{"num_hidden_layers": 8, "hidden_size": 96, "num_attention_heads": 3, "num_key_value_heads": 3, "head_dim": 32, "intermediate_size": 512, "vocab_size": 8192, "hidden_act": "tanh_gelu", "norm": "layernorm", "norm_place": "pre", "norm_eps": 1e-05, "positions": "learned", "qk_norm": false, "attn_scale": 0.177, "bias": "all", "tie_word_embeddings": true, "parallel_block": false, "init": "normal", "init_std_qkv": 0.051, "init_std_o": 0.0127, "init_std_up": 0.051, "init_std_down": 0.0127, "optimizer": "soap_variant", "learning_rate": 0.00847, "beta1": 0.95, "beta2": 0.99, "weight_decay": 0.038, "lr_head": 0.0101, "max_grad_norm": 1.0, "warmup_steps": 200, "schedule": "cos", "final_lr_fraction": 0.0, "batch_tokens": 32768, "max_seq_len": 128, "doc_mask": true, "train_tokens": 143700000, "max_steps": 4386, "dataset": "wikipedia_en"}
Each number is 128 + 24 x the weight over its row's rms, rounded and kept within 0 to 255. Layers, rows and columns count from 0. The size above them is the row's rms in percent of the matrix's.

# layer 5 MLP down (transposed), 512x96, rms 0.231, rows 474-509, columns 0-95
size [ 87  83 123  98 107 124  95  86 105  86  86 104 109  92  86  95 100 100  91  88  82 117  77 110  92  80  80 106  99  97  80  95  89  83  86 102]
[[118 138 143 166 127 121 140 140  90 128 139 122  86 138 116 127  99 130 127  88 168 152 129 178 116 123 189 124  80 111 182  93  94  77 125 116 122 150 118 167 151 121 108 129 129 126 146 122 112 135 109 156 172 118 114 163 114 130 125 148  90 133 119 156 106 139 126 124 142 182 152  97 159 129 117 125 141  81 120  97 134 135 113 103 115 152  99 125 154 125  92 135 115 101 139  94]
 [124 128  77 148 140 133 145 152  79 110 134 125 136 143 128 136 155 141 112 126 108 100  69 180 110 125 178 129 104 167 119  99 147 159 192 130 105 121 128 121 102 130 121 124 137 128 146  84 104 110 114 113 150 123 136  69 105 149 132 113 130 143 112 116  94 139 150 118 163 137 150  99 196 136 126 123 111 121 135 120 119  82 146 127 129 142 152  97 114 145 152 130 130 144 174 140]
 [131 133  95 154 116 126 133 148 129 135 128 132 141 176  87  92 131 136 133  86 132 161  84 156  89  87 127 128 132 107 128 101 107 139 160 149 113 137 163 143 128 129 151 106 186 167 122 100  86 132 108 174 140 125 112 107 113 159 145  91 113 130 150 118  95 126 124 181 145 136 129 146 137 101 125 144 153 129 143 106 132 130  93 132 151 126 137 131 109 152  91  95 162 178 173 125]
 [122 152 155 162 154  97 121 119 142 168  95 102  77 130 115 125 144 111 108 136 114 114 109 169 176 154 144 123 177 114 146 124 150 127 127 152 131 150 114 132 172 149 136 119 143  95 163 104  60 162  95 137 137 120 149 127 152 172 154 123 107 128 154 117 142 129 146 129 112  76 166 127 158 127 122 118 110  86 106  98  81 126 111 116 133 155 122 127 112 122 130 109 128 123 165 157]
 [126 100 121 120 125 126  96 150 158 125  94 153 148 189 161 101 119 137  94  98 134 157 122 134 118 145 144 156  99 154 126  90 131 124 121 145 101 142 152 163 138 160 109 135  93 146 128 139 162  86 140 128 140 119 105 115 122 139 122 135 102  86 107 153 157 117 166 122 112 159 112 112 124 124 107 128 139  80 115 143 106 131 200 156 101 153 127 125 101 118 105 169 105 176 152  96]
 [161 137 139 139 113 139 124 124 105 122 109 122  86 133  97 145 113 148 121 126 109 103 103 121 126 128 104 159 149  97 115 139 131 125  81 130 139 103 162 120 130 118  75 109 127 175 142  89 121 177 112  82  77 152 158 111  91 162 112 128  90 143 117 110 128 117 146 144 111 148 149 113 109 182 124 137 133 128 122 130 120 175 157 163 108 161 117 161 116 143 138 169 105 117 168 169]
 [149 110 169 161 162 102 111 130 131 110 123 120 131 135 114 158 156 126  98 109 167 175 105 118 101 104 129  88 119  74  97 155 103 107 153 161 116  99 167 134 163 138 139 126 120 159 121 161 112 131 121 133  86 127 138 144 150 107  93 133 138  91  97 147 124 120 134 142  96 119 138  95 143 147 142 157 163  94 118 133 119 133 147 138 167 137 122 119 174  61  87 136 134 123 142 123]
 [130 126 164 117 109 126 100 138 102 113 150  80 137 125 126 129 142 102 133 108 107 138 130 138 135 147  95  87 113 138 145  81 141 151 100 138 129 104 142 114 150  89 180 178 153 121 149 135  92  99 123 144 138  96 158 134 132 156 112  83 115 124 144 154 145 158 146 130 137 156 137 147  88 125 141 132 157 104 135  63 114 130  98 115 137 151  92 127 144 113 115 104 102 142 204 140]
 [157 141 150 124 117 125 137  99 155  91 159 127  98 138 121 106 122 117 136 102 111 111 126 166  99 110 142 123 122 108 123 151 102 158  96 113 104 147 136 128 118 173 107  76 128 168 139 150 115 120 168 115 117 155 100 166 127 152  99 141  97 142 126 138 170 169 139 100 133 136 149 104 146  96 133 112 121 167  95 154 155 140 157 130 122 184 125  80 159  87 135 161 137 126 140 171]
 [151 116 109 145 152  73 108 135 177 146 128 150 125 121 116 146 124 131 130 133 101 139 103 158 104  98 124 112 121 163 109 112  99 162  99 183 161 152 125 129 116 163 108 124 143 113  62  92 134 113 138 122 138 135 158 144 100 140 120 108 150 127 116 116 170 119 119 155 121 115 152 119 153 116 145 173 111 141 108 174 124 124 155 110 115 108  97 147  99 133 143 103 103  79 183 152]
 [128 137 155 124  84 119  70 145 121 121 108  96 124 132 125  78 107 166 164 106 148 109 143 139  78 109 110 104 120 118 146 127 181 165 113  93 139 154 105 132 130 137  83 148  68 123 143 110 122  85 144 103 142 111 135 105 120  99 148 174 117 139 130 118 112 150 113 101 129  94 139  93 124 127 131  93 140 124  86 132 139 117 143 112  80 104 148 141 150 135 110 153  98 132 149 141]
 [123 133  82 136  46 139 103 108 153 178 135 147 128 101 169 122 122  88 142 128 184 122 141 120 147 166 159 126 151 140 144  75 113 141 170 133 144 151 141 133 135 119 180 122 133 151 138 149  97 145 120 141 145 157 150 141 142 135 111 143 116 153 129 147 135 103 146 150 132 132 111 163 168 116 109 133 131 119 125 123  81 145 150 140 155 136 130 159 124  95 140 152 135  74 134 108]
 [141  98 154  80 114 145 121 145 183 134 165 105  92 127 128 106 134 101 137 121 142 116 138 147 112 159 135  91 126 138 131 132 122 122 195 179 113 132 143 134  88  96 170 110 132 166 109  87 121 159 116 122 129 165 117 132 133 120 118 150 173 113 119 146 153  98 117 139 151 183  98 112 180 122 124 129 126 149 128 114 153 145 133 158 134 142  97 110 165 115 107  99 104 117 148 138]
 [110 153 102 131 136 107 136 135 147 167 119 148  96 143 108 105 137 121 146 127 148  92 152 156 149 119 129 161 127 135 128 106 156 125 106 127 157 103 109 124 122 126  88 202 106 110 129  63 154 156  94 114 158 140 112 138 131 153 150  98  74 115 110 125 132 139 126 130 164 154 126 146 154 146 123 123 104 124  99 139 163 146  77 141  88 118  84 152  96 167 129 119  87 121 120 129]
 [113 137 161 138 164 120 132 124 109 119 156 132 115  92 152 155 144  80 159 176 144 123 145 149 128  86 138 130 116 106 146 145 157  99 136 128 101 179 114 162 141 127 171 109 123 104 140 147 123 122 124 134  90 172 114 142  80 135 131 170 116 154 126 134 135 103 123 118 130 123  97  94 141 158 151 129 105 115 125 104  99 136 155 153 158 106 132 127 140 132  83 129 165  75  88  82]
 [137  84 149 119 106  84 103 125  95 145 114 157 113 125 114 108 112 131 111 165 132 135  88 122 150  93 128 137 115 137 109  89 149 112 155 148 117 174 165 104 133 141  94 109 182 177 142  97 146 176 118 122 130 131 111 144 134 118 114 137 173 149 160 129 150 118 119 104 122 147 123 164 129 121 129 123 118 118 131 109 196  93 157 121 125 152 113 129 142  96 177 147 151 159 158 121]
 [121  99 156 119 132 152 108 201 103 105 149 112 137 127 170 110 111 161 136 151 141 165 162 129 126 127 106  97 140 158 172 161 136 111 130 154 169 127 104 122 152 135 131 153 122 160 123 195 118 167 131 138 156 125 149 168 138 125 118 126  95 108 142 164 133 125 125 107 150 159 100 132 143 140 114 125  96 138  97  95 127 110 142 103 128 153 141 116 163 151 117 130 139 136  62 126]
 [140 117 130 131 114 103 135 117  78 155 131 134 121 104 122 156 127 123 147 198 117 148 120 102  88 124 145 135  88 138 106 113 145  94 153 118 152 109 160 102 162 144 153 147 107 124 188 172 137  89 138 156 146  90 133 160 145 133  74 120 113 135 106 116 109 102 149 111 137  58 110 157 108  82  99 135 117 112 123 148 125  96 110 132 142 122 121 134 150 115 133 137 120 111 140 103]
 [159 143 128 122  84 158  89 148 122 170 127 149  99 124 166 120  84 129 142 144 130 112 128 149 137 185 127 151 101 138 126 111 114 142 145 153  85  88 150 134 145  79 132 157 159 167 172 134  88  63 123 133 117  89 124 136 117 151 124 105 139 127 149 143 124 101 166 137 160 134 114 138 185 141 156 129 135 136  92 102 115 141 127 132 142 144 131 114 100 108 129  99 126 151 109 127]
 [128 139 155 110 157 154  92 107 117 103 121 118 108 144  86 118  97 148 137 124 168 140 116 176 154 179 112  90 121 131 187 128 147 126 129  98 128 135 137 160 159 159 133 126 126 105 143 145 128 126 100 150 150 128 125 164  85 146 124 115 119 136 139 113 161  94 189  82 129 140 135  81 128 136 136 133 137 117 112  94 105 178 153 167 112 134 120 121 136  91 146 101 152 155 110 122]
 [129 127 114 138 145 125 102 113 179 150 114 108 120 138 144 133 178  95 180 141 140 150 160 177 118 152 109 109 108 138 157 168 100 159 103 114 116 126 137 129 126 125 103 164 112 147 123 140 121 158 105 106 103 116 116 108 108 156 127 151 117 139 159 135 111 149 122 100 119 182 114 136 131 136  98 153  61 143 119 125 141 148  88 118  60  98 145 155  99 109 111  95 146 118 138 137]
 [123 140 142 143 115 156 142  87 137 113 105 139  99 106 128 136 111 143 103 191 122 180 100  74 158  82  98  97 107 116 158  95  93 137 117 154 112 132 133 183  91 140 121 118 124 139 130 153 113 134 136 120 148  96 108 131 150 139 130 107 128 142 111  87 146 110 110 106  91 141 101 110  94 137 121 115 119 147 167 124 117 164 138  99  90  88 144 163 118 103 103 158 135 133 140 111]
 [121 159 146  99 147  91 122  98 132 125 136 175 130 128  87 120 139 109 162 125 126 151 153 144  89 101 153 136 152 151 124 185 119 134 143 140 133  99  92 145  99 162 112  98 109 116 118 114 149  98 122  84 158  93 103  92 154 121 118 122 139 117 114 103 183  95 127 136  85 150 114 134  90  99 130 134 137 152 148 154 135 137 142 142 119 143  88 105 124 113 137 182 132 175 119 106]
 [102 137 126 129 116 109 132 114 137 158 126 138 157 143  89 151  93 137 101 160 100 183 120  86 134  69 140 158 111 147 134 131 146 132 174 127 155 118 118 160 131 153 140  91  85 124 107 116 161  56  98 109 144 126 101 123 131 138 115 108 139 137  83  83 117 121 124 133 107  87 149 134 157 116 146 133 123 120 124 147 118 135 133 129 127 109 108 175 109 157 103 111 174 124  97 145]
 [118 149 127 121 147 114 143  97 107 139 113 133 123  95 114 109 126 128 126 168 134 132 134 117 127 154 141 159 116  50 191 141 129 140 140  94 103 151 102 129 156 126 122 149 101  58 127 121 108 108  90 136 131 154 136 136 134 159 123 140 110 125 111 137  85 128 144 132 145 140 134 141 151 123 158 117 114 124 108  95  95 189  86 110 143  97 155 148 146 128 132 140 142 106  62 153]
 [159  98 168 128 144 101 113 133 157 143  83 180 111 144 166 153  99  90 172 136 106 136 136 137 132  89 166 111 109 161 102 140 110 143  76 140 151 154  92 134 170 131 121 121 123 146 146 133 144 137 166 127 112 129 127 116 151 113 106 153 123 158 113 126 184 121  97 132 144 132 146 143 154 139 135 144 100 136 103 134 144 119 130 117 110 140 130  73 149 123 132 141  92 116 192 126]
 [150 149 116  99 137 129 126 104 115 114 132 131 147 124 111 128 155 120 124  88 113 144 121 137  98  89 102 116 102 100 144 123 109 157 169 153 136 143 127 140 138 152  72 140 155 104 120  94 144 115  99 112 107 121 148 123 168 105 130 178 181 152 127 172 171 116 144 122 144 120 119 164 154 132 105 134 126 129 132  88 141 127 156 150 127  95 104 200 114 110  81 152  92 135 128 159]
 [130  91 119 124 122  90 151 114 121  58 113  90 136 153 160 179 119 143 162 177 112 127 138 127  95 120 151 126 155 127 128 136  80 134 146 117 160 133 146 170 140 185 104 134 119 130 109 139 121 138 106 163 157 153 136 101 145 109 126 140 131 137 130 151 147  83 152 104 167 146 109 168 121  84 139 119 162 113 119 162 135 119 117  88 153 126 117 117 119 160  88 116 120 111 130 129]
 [123 155 132 118 173 111 122 124 138 135 121 119 134 116 134 144 143 159 126  97 116 143 115 104  80  84 150 108 172 114 145 183 126 137  99 139 104 150 140 111 130 140 141 145  75 142 137 146 125 139 179 167  99  87 120 118 122 110 122  88 125 107  86 123 155  87 118 154  89 163 178 101  99 135 115 132 120 136  90 110 171 136 144  97 144 140 152 107  91 119 142 120 104 116 108 116]
 [113 135  89 103 116 132 125  99 126 117 122 115  89 182 141 108 110 127  98 121 135 129 158 134 130 109  98 180 120 101 114 114  88 162 184 120 171  92 129 121 123 102 130 117 105 112 178 138 138  99 133  82 166 120 137 138 157 126 129 135 129 121 124 170  92 125  76 115 119 131 169 166  94 122 123 154 152 125 174 153 127 104 107 126 125 126 142 180 113 137 131 143 121 131 141  92]
 [130 109 130 114 140 151 146 166 166 131 148 102 156 105  97 124 147 174 126 121 124 156 107  93 129 130  97 122 147 157 139  67 167 115 147 130 141 109  94 126 121 151 111  91  82 107 115 123 176 120 127 139 102 107 129 110 147  86 153 133  97  84 152  96 136 122 138 142 133  91 113 106 113 118 135 106 111 159 143 114 121 123 146  75 145 144 129 106 113 180 138 179 108 142 112 102]
 [159 147 109 133 132 101 100 128 151 175 143 114  95  87 149 122 108  87 107 133 100 140 150 163 140 160 123 153 143 144 109 110 155  71 167 138 130 131 110 171 115  95 146  96 154 132 129 152 149 151 144 101 117 123 169 124 148 160 126 101 127 172 155  87  87 120 153 121 139 161 138 163 120 172 108 151 103 110 135 138 133 163 137 141 104 161 119 151 159 104 127 140 123 161 131 123]
 [114 157  85 152 133 145  87 126 140 142 122 161 131 107 122 138 112  88 163 145 146  98  87 175 141 195  91 154 148 130 159  89 145 102 129 130 109 109 160 152 152 118  87 128 103 164  98 119  94  86 147 127  96  96 137 177 148 110 124 146 127 112 127 104 142 145 151 121 113 134 164 144 125 119 126 135 107 126 149 114 117 121 140 160 115 149  81  99 135 123 129 121  88 118 144 114]
 [106  97 159 139  96 128 157 138 145 140 128 138 140 136  94 152 136 140 194 134 117  99 151  87  81 195 150 117 127 165 123  94 100 142 148 120 163 128 106 120 165 132 125 163 135 134 122 139 122 141 113 111 134 161 132 114 118 160 129 107 137 128 149 129 120 107 114 130 149 142 126 164 156 140 177 183 115 142 144 130 155 146 169 127  75  95 132 123 110 114 142 125 151 124 109  79]
 [140 169 148  97 145  93 138 121 106 152  84 120 142 130 122 138 151 109 133 144 129 101 146  98 141 133 138 155 126  99 120 170 193 136 138 140  97 124 160 167 139  88 112  95 136 148 134 102  96  83 131 111 158 119 147 149 114 122 137 159  85 114  95 134 121 135 119 112 165 119 143 115 115 127 163 118 149 110  98  87 122 160 116 139 153 167 125  89 130 132  94  81 102  96  95 126]
 [161 114 154 108 160 128 111  80 123 129 148 115 148 106 105 140  87  99 177 117 131  87 114 134 138 137 145 114 128 144 147 122 165 117  95 140 136 143 129  72 156 123  86 158 147  93 128 117  84 128  89 144 120 117 114 118 120 143 136 122 100 135 120 118 170 149 131 127 126 149  99  75 147 120 111 110 169 145  86 123 140 142 116 121 145 179 143 142 174 138 133  99  92  89  93 125]]
# layer 5 MLP up, 512x96, rms 0.229, rows 475-510, columns 0-95
size [ 85 100  90  96 108  96  88 105  97  87 116  95 108 100 102 113 100  95  94  91 109  85 104 111  96  95 113  98 102  94 100  90  89  94  99 101]
[[156 146 156 123 132 101 152 126 119  88 167 128 116 143 194 153 129 121 134 133 152 144 125  73 125 130 109 152  99 149 110 119 117 118 101 110 157 174  75 153 159 142 152 156 126 123 104 141 132 150 133 110 121 113  82 153 108 112 131 150  77 110 154 166 146 106 132 128 110 116 157 147  86 111 132 147 150 117 135 103 134 159  90 140 146 101 138 112 129  77 109 160 124 104 104 151]
 [ 81 172 152 134 132 147 155 146 115 136 156  80 123 113 135 159 121 138 128 125 161  59 130 107 137 104 151 136 127 138 131 142 115 123 123 118 134 136 135 107 134 145 123 175  69 109 178 127 127 113 174 118 143 145 164 109 166 142  85 103  84 143 136 164 127 131 104 168 143 119 189 118 112  96 147 114 120 135 140  74 132  96 125 138 101 120 144 144 125 122 118 110 130 129 126 142]
 [123 114 128 149 140 109 117 148 131 132 162 106 118 119 114 131 147  97 161 121 190 102 141 101  85 127  97  96 102 139  97 141 173 132 108 129 100 151 167 131 100 111  70 119 140 154 124 119 138 131 126 122 174 105  99  87 144 162 119  97 125 106 130 137  92 130 161 162 110 150 109 131 122 142 153 114 127 162 138 166 136 141 136 114 118 107 171 117 168 108  96 120 140  65 123 131]
 [197  85 116 118 130 161 136 146 145  95 121 152 123 180 176 178 121 127 156 141 114 118 133 136 119  99 100 127 129 110 119 118 165 101 114  92 106 108 117 145 133 120  98  92  92 121 166 168 122 132  90 108 125  91 145  95 146 114 134 103 120 105 105 153  88 103 126 116 130 111 131 130 141 146 126 156 167 132 117  99 122 122 146 177 128 140 123 150 132 144 157  95 152 120 155  91]
 [161  72 178  69 126 146 155 122 162 102 120 152 122 112 107 155  84 118 132 141 121 116 117 163 102 114 172 153 118 131 125 124 164 135  89 111 149 158 119 160 189 159 120 117 124 132 142 124 127 101 128 100 143 118 147 125  92 145 131 130 161 132 105 141 115 165 130 154  87 132 169 102 158 155 143 130 131 153 148 131 137 141 156 114 110 137 116 118 115 139 101 158 100 104  90 147]
 [149  88 127 111 137  59 134 141 136 115 136 136 115  99 171 114 136 120 164 175 134 142 147 130 111 127 116  55 131 139 141 121 135 149  90  69  95 127 114 167 132 141 111 112 146 126 117 108 123 196 153 106 124 133 111 118 149 109 103 118 117 131 131 116 133  80 117 134 105 125 134 167 117 165 112 109 117 148 150 123 100 130 105 129 170 135 121 133 118 104 189 134 133 132 155 111]
 [130  94 113 131 115 105 118 133 120 169 134 170 127 138 142 108 125 163 153 105 158  96 138 142 128 124 149 137 149 128  80 144  85 129 119 138 126  73 173 170 144 164  93 100 102 148 142 135 138 138  97 104 141 118 141 138 125 128  98 109 152 124 134 137  59 121 104 149 157 114 148 107 148 120 178 110 106 136 121 127 143 124 129 119 111 111 147 128  89 141 172 143 166 162  76 148]
 [148 131 104 116 136 159  95 141  99 149 119 148 105 122  97 133 145 156 114 118 156 112 136 143 116 126  86 108 147 112 129 130 157 149 156 143 159  87  95 138 138 119 132 103 156 108 105 134 130  85 116 148 116  94  67 119 151 113 159 137 148 126 112 102 119 164 119 186 109  96 159 114 144 123  85 166 151 139 126 109 101 140 151 122 164 120 152 136 136 206 126 147 106 143 113  95]
 [149 112 105 152 156 182 118 125 155 143 125 147 154 142 154 131 121 110 120 151 111  77 139 134 140 141  71 136 143 124 142 170 151 118 142 129 107 134  93 121 116 114 114 132  96 125  75 175 110 133 124 182 158 117 115 136 151 107 112  99 129 130 153 140 158 133 152 126 132  86 165 124 136  92 139 128 138 155 160  99 171 139  90 102 113 124  98 158 148 163 135 175 118 104 154 131]
 [114 120 104 109 152 114 109 174 113 132 154 102  94 140 102 150 127 133 107 118 126 124  80 148 144 137 170 108 198  94 119 128 104 112  85 130 141 126 142 126 126  85 111 105 122 132 149 149 118 136 130 140 133 145 129 106 128  98 136 160 142 167 134 185 153 127 148 114 122 145 145  99 117  88 154 161 103 147 127 151 106 136 148 153  95 124 106 102 136  67 131 161 145  93 163  94]
 [109 124 148 160 137 115 141 140  96 136 160 178 130 133 157 135 105 107  98 135  86 121 134 148 170 100  84 170 132 102 155 102 164 128 152 129 142 133 128 139 159 127 119 172 110  94  94  96 149 114 171  87 167  78 103 147 149  91  96 130 138 118 101 109 130 115 121 143 123 124 123 141 151 111 129 144  75 108 141 105 101 148 104 155 119 140 134 142 132 137 120  99 140 100 171 141]
 [191 114 142 130 136 147 127 129 129 118 143 122 137 162 127 164 109 155  91 141 104 130  76 158 196  97 106 122 107 122 103 103 101  82 141 140 123  97 137 158 129 114 158 160 154 101 131 120 155 141 138 144 137 130 145 130 128 152 141 134 148 167 118 151 146 109 135 108 125  83 181  91 133 154 125 129  90 127 175 150  95 147 148 118 135 138 167 118 131 104 128 119 108 135 117 175]
 [118 121 133 123 150  91 155 112  88 141 157 130 140 126 108 132  92  98 126 157 116  88 131 109 156 113 147  75 143  87 119 103 150 127 104  74 173  95 128 157 144 134 130  86 127 125 149 128 116 138 163 171 110  70 107 136 122 127 120 139 100 156 118 133 114 142 137 167 110 148 131 165 140 136  97 132 127 154 154 114  89 174 129 121 171 106 146 148 103 131 149 167 159 131 136 135]
 [144 140 128 158 134 136 142 123 127 137 141 116 141 136  89 127 163 180 187 148 159 115  54 160  94 135 126 127 174 148 137 121 134 155 165 119 140 184 107 142 115 131 151 122 128 138 150 133 149 132 131 129 121 140 139 124 144 137 121 150 112 130 118 123 120 132 132  66 160  97 136 153 106 142 139 126 166  54 116  98 146  72 132 138 121 164 134 136 115 135 120 130 167 124 133 150]
 [194 101 124 147 133 146 103 110 165 116 146  94 132 129 162 135 135 133 119 110 118 113 118 176 109 143 143 103 108 120 106 142 100 141  90  74 141  74 115 141  95 140 149 161  79  79 180 154 138 115 110 166 113 158 134 116 142 137 150 112 112 115 127 128 138  99 118 131 120 110 148 134 143 121 114 172 153 136 163 127 123 149 149 162 163 109 126 140  82 149 100 131 101 136 128 132]
 [147 125 135 133 123 119  92 102 147 120 129 143 169  97 116 162 116  80 120 125 121 130  97 141 136 129 130 195 133 113 129  87 141 180 124 115 125 171 139 142 143 104 115 154 114  93 120  91 119  82 124 127 146 123 102 130 161 149 129 113 131 136 128  67 129  86 153 163 128 155 168 158 130 138 147 117 131 131 146 120  86 152  65 145 133 129 175 115 147 104 100 132 123 131 113 101]
 [ 97 101 104 120 146 109 164 145 143 118 120 147 139 138 148 104 143 105 131 132 157 144 112  88 161  99 151 161 119 135 161 108 113 109 108 166 130 116 128 112 151 126 187 137 180 119 106 105 159 164 135 123 131 122 134  89 163 159 155 177 117 151 112 142 144 136 131 129 129  73 135 115 126 100 105 133 121 120 120  90 164 123  51 147 100 133 145 107 158 107 114 111 121 118 151 101]
 [100 101 133 143 123 150 151 149 155 128 131  96 136 143 111  58 196 128 117 132 142 178 142 137 136 127 103 115 116 162 151 100 153  74 113 122 131 119 135 145 124 120 128 143  95  96 132  94 147 173 124 160 146 144 162 119 139  98 123  91  95 101  78 112 126 128 148 106 114 117 147 160 101 117 118 145 173 130 146 118 156  98 131 137  97 143  89 147 139 151 164 121 119 129 106 127]
 [129 140 156 141 100  78 119 128 104 139 143 101 120 128 128 146 138 128  91 107 122 103 116 129 102  97  88 132 129 100 177 146 116 156 160 160 135  90 108 134 157 136 108 100 173 154 119 172 136 115 121  88 119  81 133 104 157 162 161 105 129 136 146 162 141 130 138 174 144 136 120 134  89 145 135 107 158 160 144 137 123 105 107 121 137 133 180 129  82 131  94 129 143 157 160 162]
 [ 88 108 134 105 133 110 103 139 119 131 135 139 102 138 164 172 156 159 111 135 157 126  78 118  95 100 138 142 143 112 130  76 127 106 119 137 157 176 146 130 115  86 131 112 149 102 145 106 159  94 144 170 139 109 146 134 149 152 109 121 135 138 130  88 142  97 164 107 107 115 141 127  94 160 189 151 139 146 112 129 178  87 100 163 137 152 129 160 136 123 139 147 115 122 139 155]
 [111 184 121  91 114 143  88 134 120  92 136 134 151 128 127 120 181 109 141  76 140 105 104 129 169 118 112 160 133 153 129 135 104  95 142 133 142 133 115 137 160 112 105 159 153 162 124 106 144 113 116 123 130 157 129  84 177 119 114 185 127 128 108 145 130 167 153 155 158 125 137 183  92 105 127 142 119 120  93 101 157 112 105 124 140 153 140 101  98 121 136 134 170 106 148 135]
 [147 154 126 161 168 136 155 141 165 151 105 134 117 131 128 115 126 120 116 142  88 125  84 122 101 127  85 136  83 206 158 106  84 117 151 131 128 143 138 147 158 119 118 111 123 118 165 156 107 177 155 128 133 140 128 151 116 142 154 150 163 142 141 132  99 142 141 140 155 133  97 119 112 122 113 148 144 137  99 119  98 143  97  64 100 117 122 145 134 148  71 118 155 121 132 126]
 [116 113 111 142 146 112 103 141 140 136 124  73 124 128  95  85 105 113  87 140 122 138 133 160 169 145 129 141 141 106 142 111 113 145 122  96 158  45 102 183 119 123  96 148 108 135 147 133 131 155 121 123 120  89 114 126 128 151 148 150 162 108 169 117 110 116 106 124 112  95 127 134 124 119 120 147 147 168 139 120 102 133 147 184 145 172 120 165  75 136 141 138 160 122 133 129]
 [132 138 161 109 148 102 103 142 146 167 112 148 141 107  80 174 130  93 195 130 109  80 127 126 101 170 166 147 149 171 141 131 146 106  90 136 144 162  88 112 115  98 124 145 119 124 158  79  93 120 109 140 153 129  87 112 149 131 156 101 148 118 113 132 120 116 141 140 118 109 132 123 163 151 143 129 154 149 124 126  80 117 154 128 159 130 138 162 152 127 135 123 150 144 110 150]
 [117 128 103  87 137 141 128 141  80 133 166  80 107 153 111 142 163 196 100 117 184 125 143 132 145 121 159 156 120 153 118 124 132 122 137 171 126  73 146 111 104 118 124 134 141 120 101 155 137  93 135 124 188 146 133 117 107 137 155 152 117 104 100 128 106 169 134 143 113 142 105 156 112 117 117  99 112 103 154 141 107  95 142 118  98 158 146 127 116 119  90 155 136 152 116 156]
 [144 106 115 127 137 116 172 149 132 123 134 162 153 111 112 161  83 134 151 133 190 155 132 104 190 139 126 135 151 160 122  96 138 115 161 139 151 137 127 123 133 105 162 156 112 174 137 134 115 156 137  77 148 128 153 143 165  82 122 128 134 110 153 123 104 131 113  95 148 114 121  89 125 107 103 118 171 141 111  85 121 127 167 127 126 155  79 117 148 110 109 124 121 136 131  84]
 [ 77 137 118 132 138 158 144 120 129 155 144 144  95 161 100 111 171 156 152  99 159  99 148 131 199 112 135  99 145 110 113 135 164 158 168 135  99 149 107 139  94 161 120 141 123 126 151 151 144 119 101 109 113  91 122 118  99 149 119 166 146 114 168  83 108 119 135 105 165 114 149 116 112 105 123 172 100 113  91 146 126 105 115 117 143 131 119 128 162 125  94 163 129 132 138 146]
 [163 129 146 153 171 130 125 128 122 116 118 160 148 130 103  94 123 119 128 140 119 125 145 100 139 119 113 138 162 164 113 177 155 153 109 133  90 142 155  95 126 128 192 120 102 121 141 159 116 137 146 104 135 137  90 131 130 140 113 151 135 153 117 100 184 112 151 118  51 145 137 123 180 162 144 122 109  96 103 118 105 150 111 112 145 153 126 143  86 158 110 116 141 163 138 107]
 [183 116 128 143 113 103 121 100 139 116 126 107 163  82 126  99 162 133 158 112 144 135 118  89  84 147 153 162 166 158 143 103 125 113 113 132 111 144 134 192 135 130 107 133 108  71 106 122 145 108 136 126 112 114 128 158 122 126 153 121 107 116 144  70 171 122 148 173 131 137 154 119 115 159 142 112 100 100 112 119 127 143 153 135 134 128 149 133 120 143 110  97  88 134 179 159]
 [115 116  69 121 115 127 126 123  82 104 116 105 106 153 127 150 145  92 138 115  94 133 137 181 104 100 148 136 133 112  96  89 112 132 111 127 137 124 161 133 137 149 126 115 140 134 145 142  88 173 131 160 168 117 129 115 153 164 155 117 169 129 110 183 160 165 164 143 148 142 144 127 126 141 132 114 147 146  95 116 115 123  84 124  81 100 124 139 112 130 111 125 178 122  94 168]
 [139 130 148 108  80  98  82 121 132 109 147 164 172  96 138 123 131 148 113 130 125 111 152 139  96 132 100 116 106 110 130 162 127 171 107 135 136 156 162 146  96 128  92 160  91 146 118  88 130 138 112 135 131 133 119 160 122 140 121  84 125 108  82 150 109 131 141 195  83 159 154 166  97 111 116 127 107 124 114 146 119 134  96 123 129 153 112 124 108 129 153 189 152 117 120 111]
 [118 140 124 122 136 110 128 149 120 109 158 136 179 142 131 167 128 134 152 128 147 106  88 181 129  91 105 102 112 117 124 162  84 129 114 129 152 122 124 137 148 150  73 113 120  74 140 110  84 144 144 132 105 117 128 161 153 143 135  68 132  97 156 101 138  97 126 132 123 142 134 131 144 111 100 131 145 100  93 112 134 110 116 107 132 146 106 111 161 180 100 183 118 116 136 169]
 [107 148 133 136 128 117 114 138 133 117 112 154 150 145  77 174 147 115 183 123 151 125 149 123 123 131 147 111 100 134 143 144 100 168  90 148 106  96 124 141 133 166 179  95 142 154 110 128 156 116 137 128 158 133 124 132  90 126  91 126 135 141 199 110  85 150 111 128 146 133 182 153 138 123 165 155 139 134 146 132 114 128  79 127 139 115 103 133 155 151 107 166 128 160  92 120]
 [ 94 118 166 136 107 153 157 139 104  87 134 158 121 139 113 154 132 143 134  96 158 107 130 182 116 112 135  87 151 139 139 125 130 126 120 138 124  74 116 126 133 123 139 132  94 127 128 130 119  75 138 195  96 140 131 151 144 128 110 159 132 119 131 195 149 129 139 144 117 130 169 144 146 122 103 161 144 113 173 184 143  82 111 132  90 131 116 132 104 116  92 116 124 141 132 106]
 [117 139  97 108  71 127 114 122 125 159 115 137  82 145 122 123 173 141  70 105 115 133 132 144 117 112 138 118 172 151 136 133 122 138 176 124 157 126 137 152 100 114 117 115 143 132 163 131 118 118 177 101 139 122 141 129 152 146  94 175 155 125 105 134  93 138 123 136 104 122 111 170  67  94 115 119 133 101 124 128  98 122 145 193 138 108  83 128 101 143  99 115 146 133 152 135]
 [147 136 153  98 119 114 122 156 103 114 145 155 153  81 111 107 139 144 122 149 112  96 126 139  91 143 143 115 109 120 146 156 127 104  88 103 141 169 115 146 171 114 131 146 108 146 127 101 135 164 115 141 139 114 130  85  89 106 101 104 142 123  92 141 135 150 133 115 129 125 133 191 124 117 141  98 114 100 200  91 105 130 139 100 123 129 140 194 104 156 142 140 144  97 100 115]]